From a checkpoint of a small transformer trained on Wikipedia.
Training: a variant of Adam for these matrices, 530M tokens, 8094 steps.
Each number is 500 + 25 x the weight over its row's rms, rounded and kept within 0 to 999. Layers, rows and columns count from 0. Numbers have three digits each. The size before them is the row's rms in percent of the matrix's.

# k: layer 8 attention key, 160x160, rms 0.154, rows 38-75, columns 40-79
# q: layer 8 attention query, 160x160, rms 0.179, rows 39-76, columns 40-79
# v: layer 8 attention value, 160x160, rms 0.153, rows 32-63, columns 40-79
# o: layer 8 attention output (transposed), 160x160, rms 0.148, rows 32-63, columns 40-79
k38 063:524465524482462541487527472510513511475495484523481502510493491514487511514507510492433542501457479490527470520471489541
q39 092:495516528497499481491496499482517502533483526513518495495501453484531556465471504499532510520484467471505499531505489493
k39 074:529498456470495514487527556467507498482507509450508515490493534441519505519509530491472488499520519496511501512516498495
q40 092:509509501508504495520456534499488543478512501505502521507481490490488506494510485496435458531474469521479513505524576517
k40 069:485493503499497491502548477558522498522507464508488491538527547546524506502494517495495487506519470499495504501484470511
q41 100:517520522490512476526494515467471516520549483501472521533506505494504475472493483555490511512512501530497475471493522500
k41 084:492432513517471511516550479519517472487498479480525497469483509524486545517530521446491471533546467506509497496511515494
q42 093:497522440512479524427504508517510499538499453518557480505512489466509517506497515504555482485522455450500512477479504490
k42 067:509488514529510526504525504456509515464477524481538487496501528485507528478525482478483472501535505489506554475525501487
q43 098:558542492522504493492498501494509515549509528486491481476521498497506546514483471504549491533503471503511504506455473437
k43 065:522507501529512478498545505488485481524482468456507510504477544517510516484527488505521467516535541500512484467478519504
q44 094:485485503515463537448470485490537519496488523547504495545484477487501490511514519533524493463499492443512500459501524550
k44 084:498509493513455464504525488509477481485515482483533474486490478479543483530517503514514470532496500476441486504511444496
q45 096:518536485521491494474504514494515508555481514505496497473518519496493534498488489511544474504521472479507480479465466446
k45 066:580473498518537496532524508470488535490491511477521519486541515478504543498518498480503499537523483483496537482528508489
q46 090:511519444468463527512546524482531485514529486505523535501503504465505491479557441471593508510469498540505524458488512474
k46 118:497466506472541525517490524513514495510476507468496487468471523485494477475481489503505527511537457504520507517506502465
q47 101:512498513515496509470458507529502508520503482505509516505496494448499540550517470514504457537516475501469509475508524489
k47 108:502476519513519542518481516522510518454525524517535515505485509415522488519478451489524524490496482505489527481490497521
q48 098:551563480491523535489519492514508509501502509534544456513528496475478485527500481555490478491509537522490520511485519536
k48 138:526532531483531473536457494512506516476476540544485497555503469473506478509517511474465483424532555500478538516524477525
q49 094:474474494515489484544513489506493496469525500477495481493448519558496489509538519515501514525505490459542453506481446471
k49 128:479521487501502496492555453445511524462482525484475462469505526489522431492499527492479485500515505508481500500495444501
q50 102:497513495525493476491502509511464495492524534511518493508514526483484477526496425502470508487493469489502561457470473475
k50 112:482510446518517514495485489464537510529509499496508510527544495446505518475495456504510487496535503472503509482510525523
q51 100:520484560509440499460485528500477432485511482488530492532515502525499510505483457521504479513469504493514534472504500513
k51 122:526471488492459510479505531493480478523521493478532487522497525489498494505495476477510523508470475491497514439516522489
q52 099:519561524469477484476511473502496496464523479478539512486487462477543477480487520449466481502467510454490502504469579508
k52 132:540536538510484473475500519520485528484515490502530478507482461527532516470502511469449477493499506471528506496491576500
q53 090:486515504489498512474542492492534492492483486510463511483499525498484477528517453528566482498507464556507496470493523451
k53 111:450535485486491522510507486424490510487521491459517495546484461513522529502483506470509498516539516495484531489447521509
q54 096:490471480473488509496507445478533490488503534535513483522505470498488496502485495533500481498435477501484452471489456479
k54 120:456503489499429488491555474498521498526539484466502520485476503542536503522504503497520476490453469497533465454497468495
q55 097:520520489484475498496474483537507497532504468537498539467470441537459488478510507487500530503492494529509488496478542519
k55 127:470507507523466500484460476516481457531520474477489527515514467556482514501501515492507540508492494489529475455483560499
q56 099:515494513535535498524556500479474487505475459435489542479513537470509509555501512537487513498513524522515481515486481467
k56 110:565499524552515484523541469501468476511502541466507483562522524453500488535510491493485497509492532505511489509504508534
q57 095:517459539466476496441519515525485528519485505464529484550484517577457485510503486469492494534497506501503492501451479478
k57 145:519521511455450512489491512511477484507475493477521491476508442583480479505495486499476458519467518497518507521495516508
q58 096:494495458492516552507469504541466459514509494491552512470517502477459515533515516505517473474519520491483490510493508516
k58 119:524497534452472540505479497502487461502497512496497533497497484484498497466468481530491469500496546519495511537535485504
q59 098:508536501503504497513501507556519491464535504539469533492536512536470532473515480520469452488510528506505534487501490487
k59 124:499520517485519490476535511532513531518492530515486476503514465489486503519513513480455523474513533495453479559486491469
q60 101:474503504516484511505530485463516500488486486437500540500508479513529499529502526534477524498487515505463529525494495520
k60 117:504543492517485508494522517481487525496496505488470502487511498514463485530489531519420478506500490529502518508490498475
q61 099:553544536498482486514479494522500471526541481541499494508485444497537523530518523515480498503465486472465484425503500495
k61 101:525471486487451460498526495505502510522532498498522543490544504476475509477505506429475495511487478522488543481494555503
q62 098:511496577514505467520517484500506506450485573503494491514459472479550524490544542491482487502484494481486503469525512516
k62 108:560493543505540489517558469519500541498497491484492494514486473528555506512491528491464516534475517531494478511484575533
q63 099:497506505541542471520518505521514517523529466470513540504470549517542477515518500472498520508497479518524488495488479529
k63 127:490539525536537476541532511479512539493514485510494492479484506462503468538490506519505525491484489520462503530502498500
v32 112:492450499476491501488461458533467509492523495484490498513527519543462502519449481496533520526485501479472493518487524520
o32 111:499483471472515508491498468533464506487532501460498513466501516540454539496495474510518524499509493470444494514478504520
v33 111:500516544479478485549477523477503472451500509509470491474516537513518494488504442508550497480498449492520522487500511573
o33 117:489506518506488465516463538479494478484532507509460495522507529515490502482533464526535499485496452489509511489491499558
v34 106:522466519539489506501445497491506511508469452537500491526508538501504509512502502528516502509499487459467468508496515475
o34 111:516472554523533530517463476471494510478483443529510486503507520521533482513501500529492482486488468461489494486493504459
v35 107:520455494518509522531516434501505497505496518534514499549531487478470511524492517535525494486489502553523454430483496493
o35 109:518490485508526520510511440530468500499527490555534500533518482487484536521489517543543488484479515549514473413470467500
v36 110:487486529458509534454529542489483516484485492515466476520472539506506552481499527527485521526494467482540535465498503512
o36 117:492459518467512524464530538472480512483485500504490485503456515503517528486484533542515513516496504490539552460487508528
v37 108:518508490513502501516502513476528494482508499532493534515490472459476513528484490494505527473495487481530476478456506508
o37 114:494527508523516528501500512502509507497511499504487549473501487466453522552449502504518513481499479495506504485475454534
v38 100:477528498494496520470491466505485539512494511509518499493517455498517480486523545480517527486483491461553509452513510534
o38 108:489525529480538503472508498474475513530490533511485508482491475468506478483506550481493525509452511480544517466502468511
v39 111:435515516487487536493496467499525504516498528520537520510536520475477491493487444526476454505513508491493495532508511503
o39 116:439489513458490528508489475496513499514479563520524521506498544492466498486562465523471475475505508483463482528501508504
v40 109:490510503512437501472474516482469458483476474506484491494460515475513544493557489478483498498509536503498493467505546463
o40 094:497484575484479469522504489496472475507463460490480501494491517499528507467482490469508522525489520560539472486551493497
v41 106:476484492501440542453525465497471472518501516483462502514509470480528493496489553470498534492508463513524485572483527509
o41 113:479488491491448527475533487491459448538512488490515471526485488481536486496506564487493533493505468544515491557484509510
v42 116:533484487465497515474513480495486509485534496479491461454466470514519484492479520523475537510518530525489513507506494486
o42 121:509486515483468515496504481449510500488521501477506466480493473516504468512464510502496561549507519527499516504536508479
v43 106:506548555480491523499479504473544503475498521507473499533477507517489475500493486529479515542523487471477487472505503522
o43 107:505543506482489512490502511464506501461526513508487497528499522498478503483497480560486513516555487449464486495514471498
v44 109:491511520523511472531539504470495500468537498492512519542484494537510508513511473511521513528521537472510453496432488513
o44 109:532517502521510441510548521457489507468541503466499509558489500520498529493489460489513528512514534479513454502459493499
v45 111:529536484515500507485537495475468453534481503489530527504509486498486490509510451526540507525498526458494485484520505507
o45 115:521521481498527492466498510474485451516493500498531505506499479487473488515513473533524483517470518468505476472528520534
v46 107:500476518475500468483492487480487501489472491492485480469540530497508487502505471477525481521479526507453421528508529504
o46 116:511481508483497476474474490493514500489483474512493483469523536515473489483476479494506456537467506500459422527474499512
v47 114:531482548483503474472492464507524490509463500486518463470487508498460459488505524506473514468517485536511513521460483540
o47 120:523502535487517499477492452474519472519486525469525453475481505478504482484476513492480514463538488521502504531453485520
v48 110:467476523483495501516485476550488534487500452511496527516538475499473467498492512522517541490511510515506511506481491510
o48 112:476492521463450486517497488540491546503522465514463526502552487482481463512476497511497558478526522517519502485488519512
v49 107:489454472509491495540548525515534499492515489480438518504503488533434517486528522471482508508519480518537492470466470476
o49 110:491468480510481496529557539507499506470501504488441511504516518511443523490558508496485477511549493496553503482472450479
v50 108:501481438489497524482525495499475520487498462533452482566537477455539475479508455526490486472492509539498513484508490540
o50 108:508510466512529516501533487501501530489495471500465484524496491451524460484513437526496453491461495552506540493527477535
v51 112:535462496506497492511525521500500480495489529512507484468461508500528489519516518546501440521502515534518511569495507485
o51 116:518459471505506475511537496535514476510501541518519495488488492499540506512480504529506460487502509537528474550506486483
v52 113:451583479532494501526458470500508509503470506489526486491488503497496538514522516513513518511481502507530516502506493471
o52 117:428562509528487502501473472505525535505443515513519456496484516502507514535525538519479515460470491528531507508494457454
v53 110:535508531490505541539504514520503524488487496543526508463511555538527518516502515465483502517487491486517537479521494483
o53 118:560501479445469514539508515520502510493496524528509533479505528520520523526508513461484496527471501484523518479521491479
v54 112:544487496548478501543488486516488510461532488527467553487501495478499496509497507437466476481514473488515543504509495487
o54 107:499502524554490489541478485522496534505502478490480539498505476478507509501513494454507497490530490496514531491509466480
v55 114:536537515498500505521500546531504495550465531500501469537464492518504449478493532496454478509489507466550495494506479458
o55 112:515540488505495482528499546523508484547447514499498467505461478523526446480504522512454465523517499459535506508489482470
v56 103:503482455485505520535487509547517525520496490520505523520473482490481552485497442485473470488492494462436545540442481510
o56 101:498453483508518511533462516519520539530487509521515493511488489499523529500453446474471462520455492486495552520439469514
v57 104:519491450520488522475525494501503473533527509504477517518468521479478490510520503528496473481489482479497532467499475545
o57 107:498494465524483550462518489522486501559511502496477516534490529485475499524522513514498488517499477490499529481514487533
v58 105:509513521494501510506498437443514521493531510486472485565495471465505482493503495505541520504509477500470496455508516427
o58 111:476503489488482500493492468465505501497482524504483466559476476448516472480528514515539490515536470519500517468515507416
v59 114:521566478509498475521567528472537514485506487472479461486494506495494481523464519464509499505499510525482523526513518511
o59 116:528566481494501487513548527484522524466491492459508461496509503495492473551489495483529486510478471512462507513502483511
v60 108:548480484525461502502504530495491504476515477541491511477489479502474521521487526480519512501499497547509513506500518515
o60 101:530543500514454498494510527510479467475508484526515474495505474499467509538512512488536473494497509515502537513473526515
v61 111:498518509475516521502457500550489554464495502526543484543495524487487492476511522471450491528496487503498484532491513477
o61 120:489514536469530518535461509518484523461528499511522479552476491499484487491472518496463474545455480500493489529483487474
v62 105:436491464474508478517535539536490528527495496538468529471486481529486490503491493528495485505506522494538491475546484516
o62 112:447496457477509471508535533522460526519510501537469506479482487537468497489488483527490464505532540479527491481544503499
v63 113:478515492506468527529493493492516523534500479513510509531531492484513489508508541508519487501496550509504497476497530483
o63 119:500537471512459534517474489517485522552496479495513492513509499469493484494523524527509482498509545493489502497487542524
q64 083:491510513533540513504486506482505514495475487531544528499486470487527518466530461455492531495546530502530458480493499479
k64 081:489496504519535492483470479547542454501491504504508472542493479499494514538488477507500517476459538503521518548487515511
q65 094:550511528488544472508487495492530515495478493506486531536486515461469514478464510515531499522511514514468512538503516510
k65 076:478516518526561547509471467488503530501473498503506508475457464507503503477515470499506479512572489543486501452465477512
q66 094:450497488493449514477501474494508479489523493487497501479513492511513518546499544517463497459452448487492525487481503514
k66 072:510525468526488461522511508501485502450517519516495499534516492522461462491489524472516541492472521478574500503521503489
q67 090:466450494504461493531514485523492506506539505522515516491504467482530514502532476482486472510511495476534441458468491520
k67 072:515519480498430534471485505491525480499500535451504479519539537531474505530480507490510491492463517476491528539514483511
q68 086:479576478492494547450497474502502454494528503485504496489496535505457488540496514507478537481435445500515519448471492492
k68 070:479505504532479470533540481534509515477510486485502508550506488470508476516468493478516519485504525486533479497511460509
q69 092:490535495471461500487496461505481507517504471506466552438502471511534522540532501463500489521497471515486464488477507490
k69 074:503504510526523510513497466495456497494512510518469478474476502505524454461510483500512513506529559502490504538541445486
q70 093:511504449478433511474484500491502479472523476510520501471495493470511483552503489464482457480460470512497498517500477536
k70 079:468511506495493484503482473514493511540498512517480460508508478489466508512486506502514525501480526459493489497497485508
q71 096:445483464502441507500507488540470464518519454491488509466481480501519528542500514476513493515498476499507473503476489501
k71 082:456490471509493523497463507481504494529519484515495492485499483547462489449508529522502513508516531498512490494526471492
q72 100:472512475499492517441492498529487487503500485470524511504541474517476563516508539526495497520488461504480496495487518496
k72 082:533516554485519507525476516514534491444501509500523465534514475505537523483491465474513508479522531490500540500483538536
q73 093:527479543505528470557511526476501530543483537493477476527523495505500493455483502520541519527531502531492516510543472470
k73 066:530509476487535506529529533501489537468497483484543529487513515476503550506537496482493496495531506507496502489498547504
q74 101:521527472506525493504519489486484532497513473518503518502488470518490481503492455483524492501491507511493519510471516496
k74 087:444542524513545458484477471553487515516513536542477493496511480518495481463508485490461500540495513497500450492477501489
q75 087:466486447479486494500505483488502464534494470508506537486481511483538513524499450539552493522481482543511491536464477505
k75 083:441492517522468498492468497501488512486535502535465511480477499506482456486478478475500482469493515495521494525526467526
q76 107:520498497495544462509525523498505533519504523470487509533538540510496487478495498527530507550503501511512496505482460444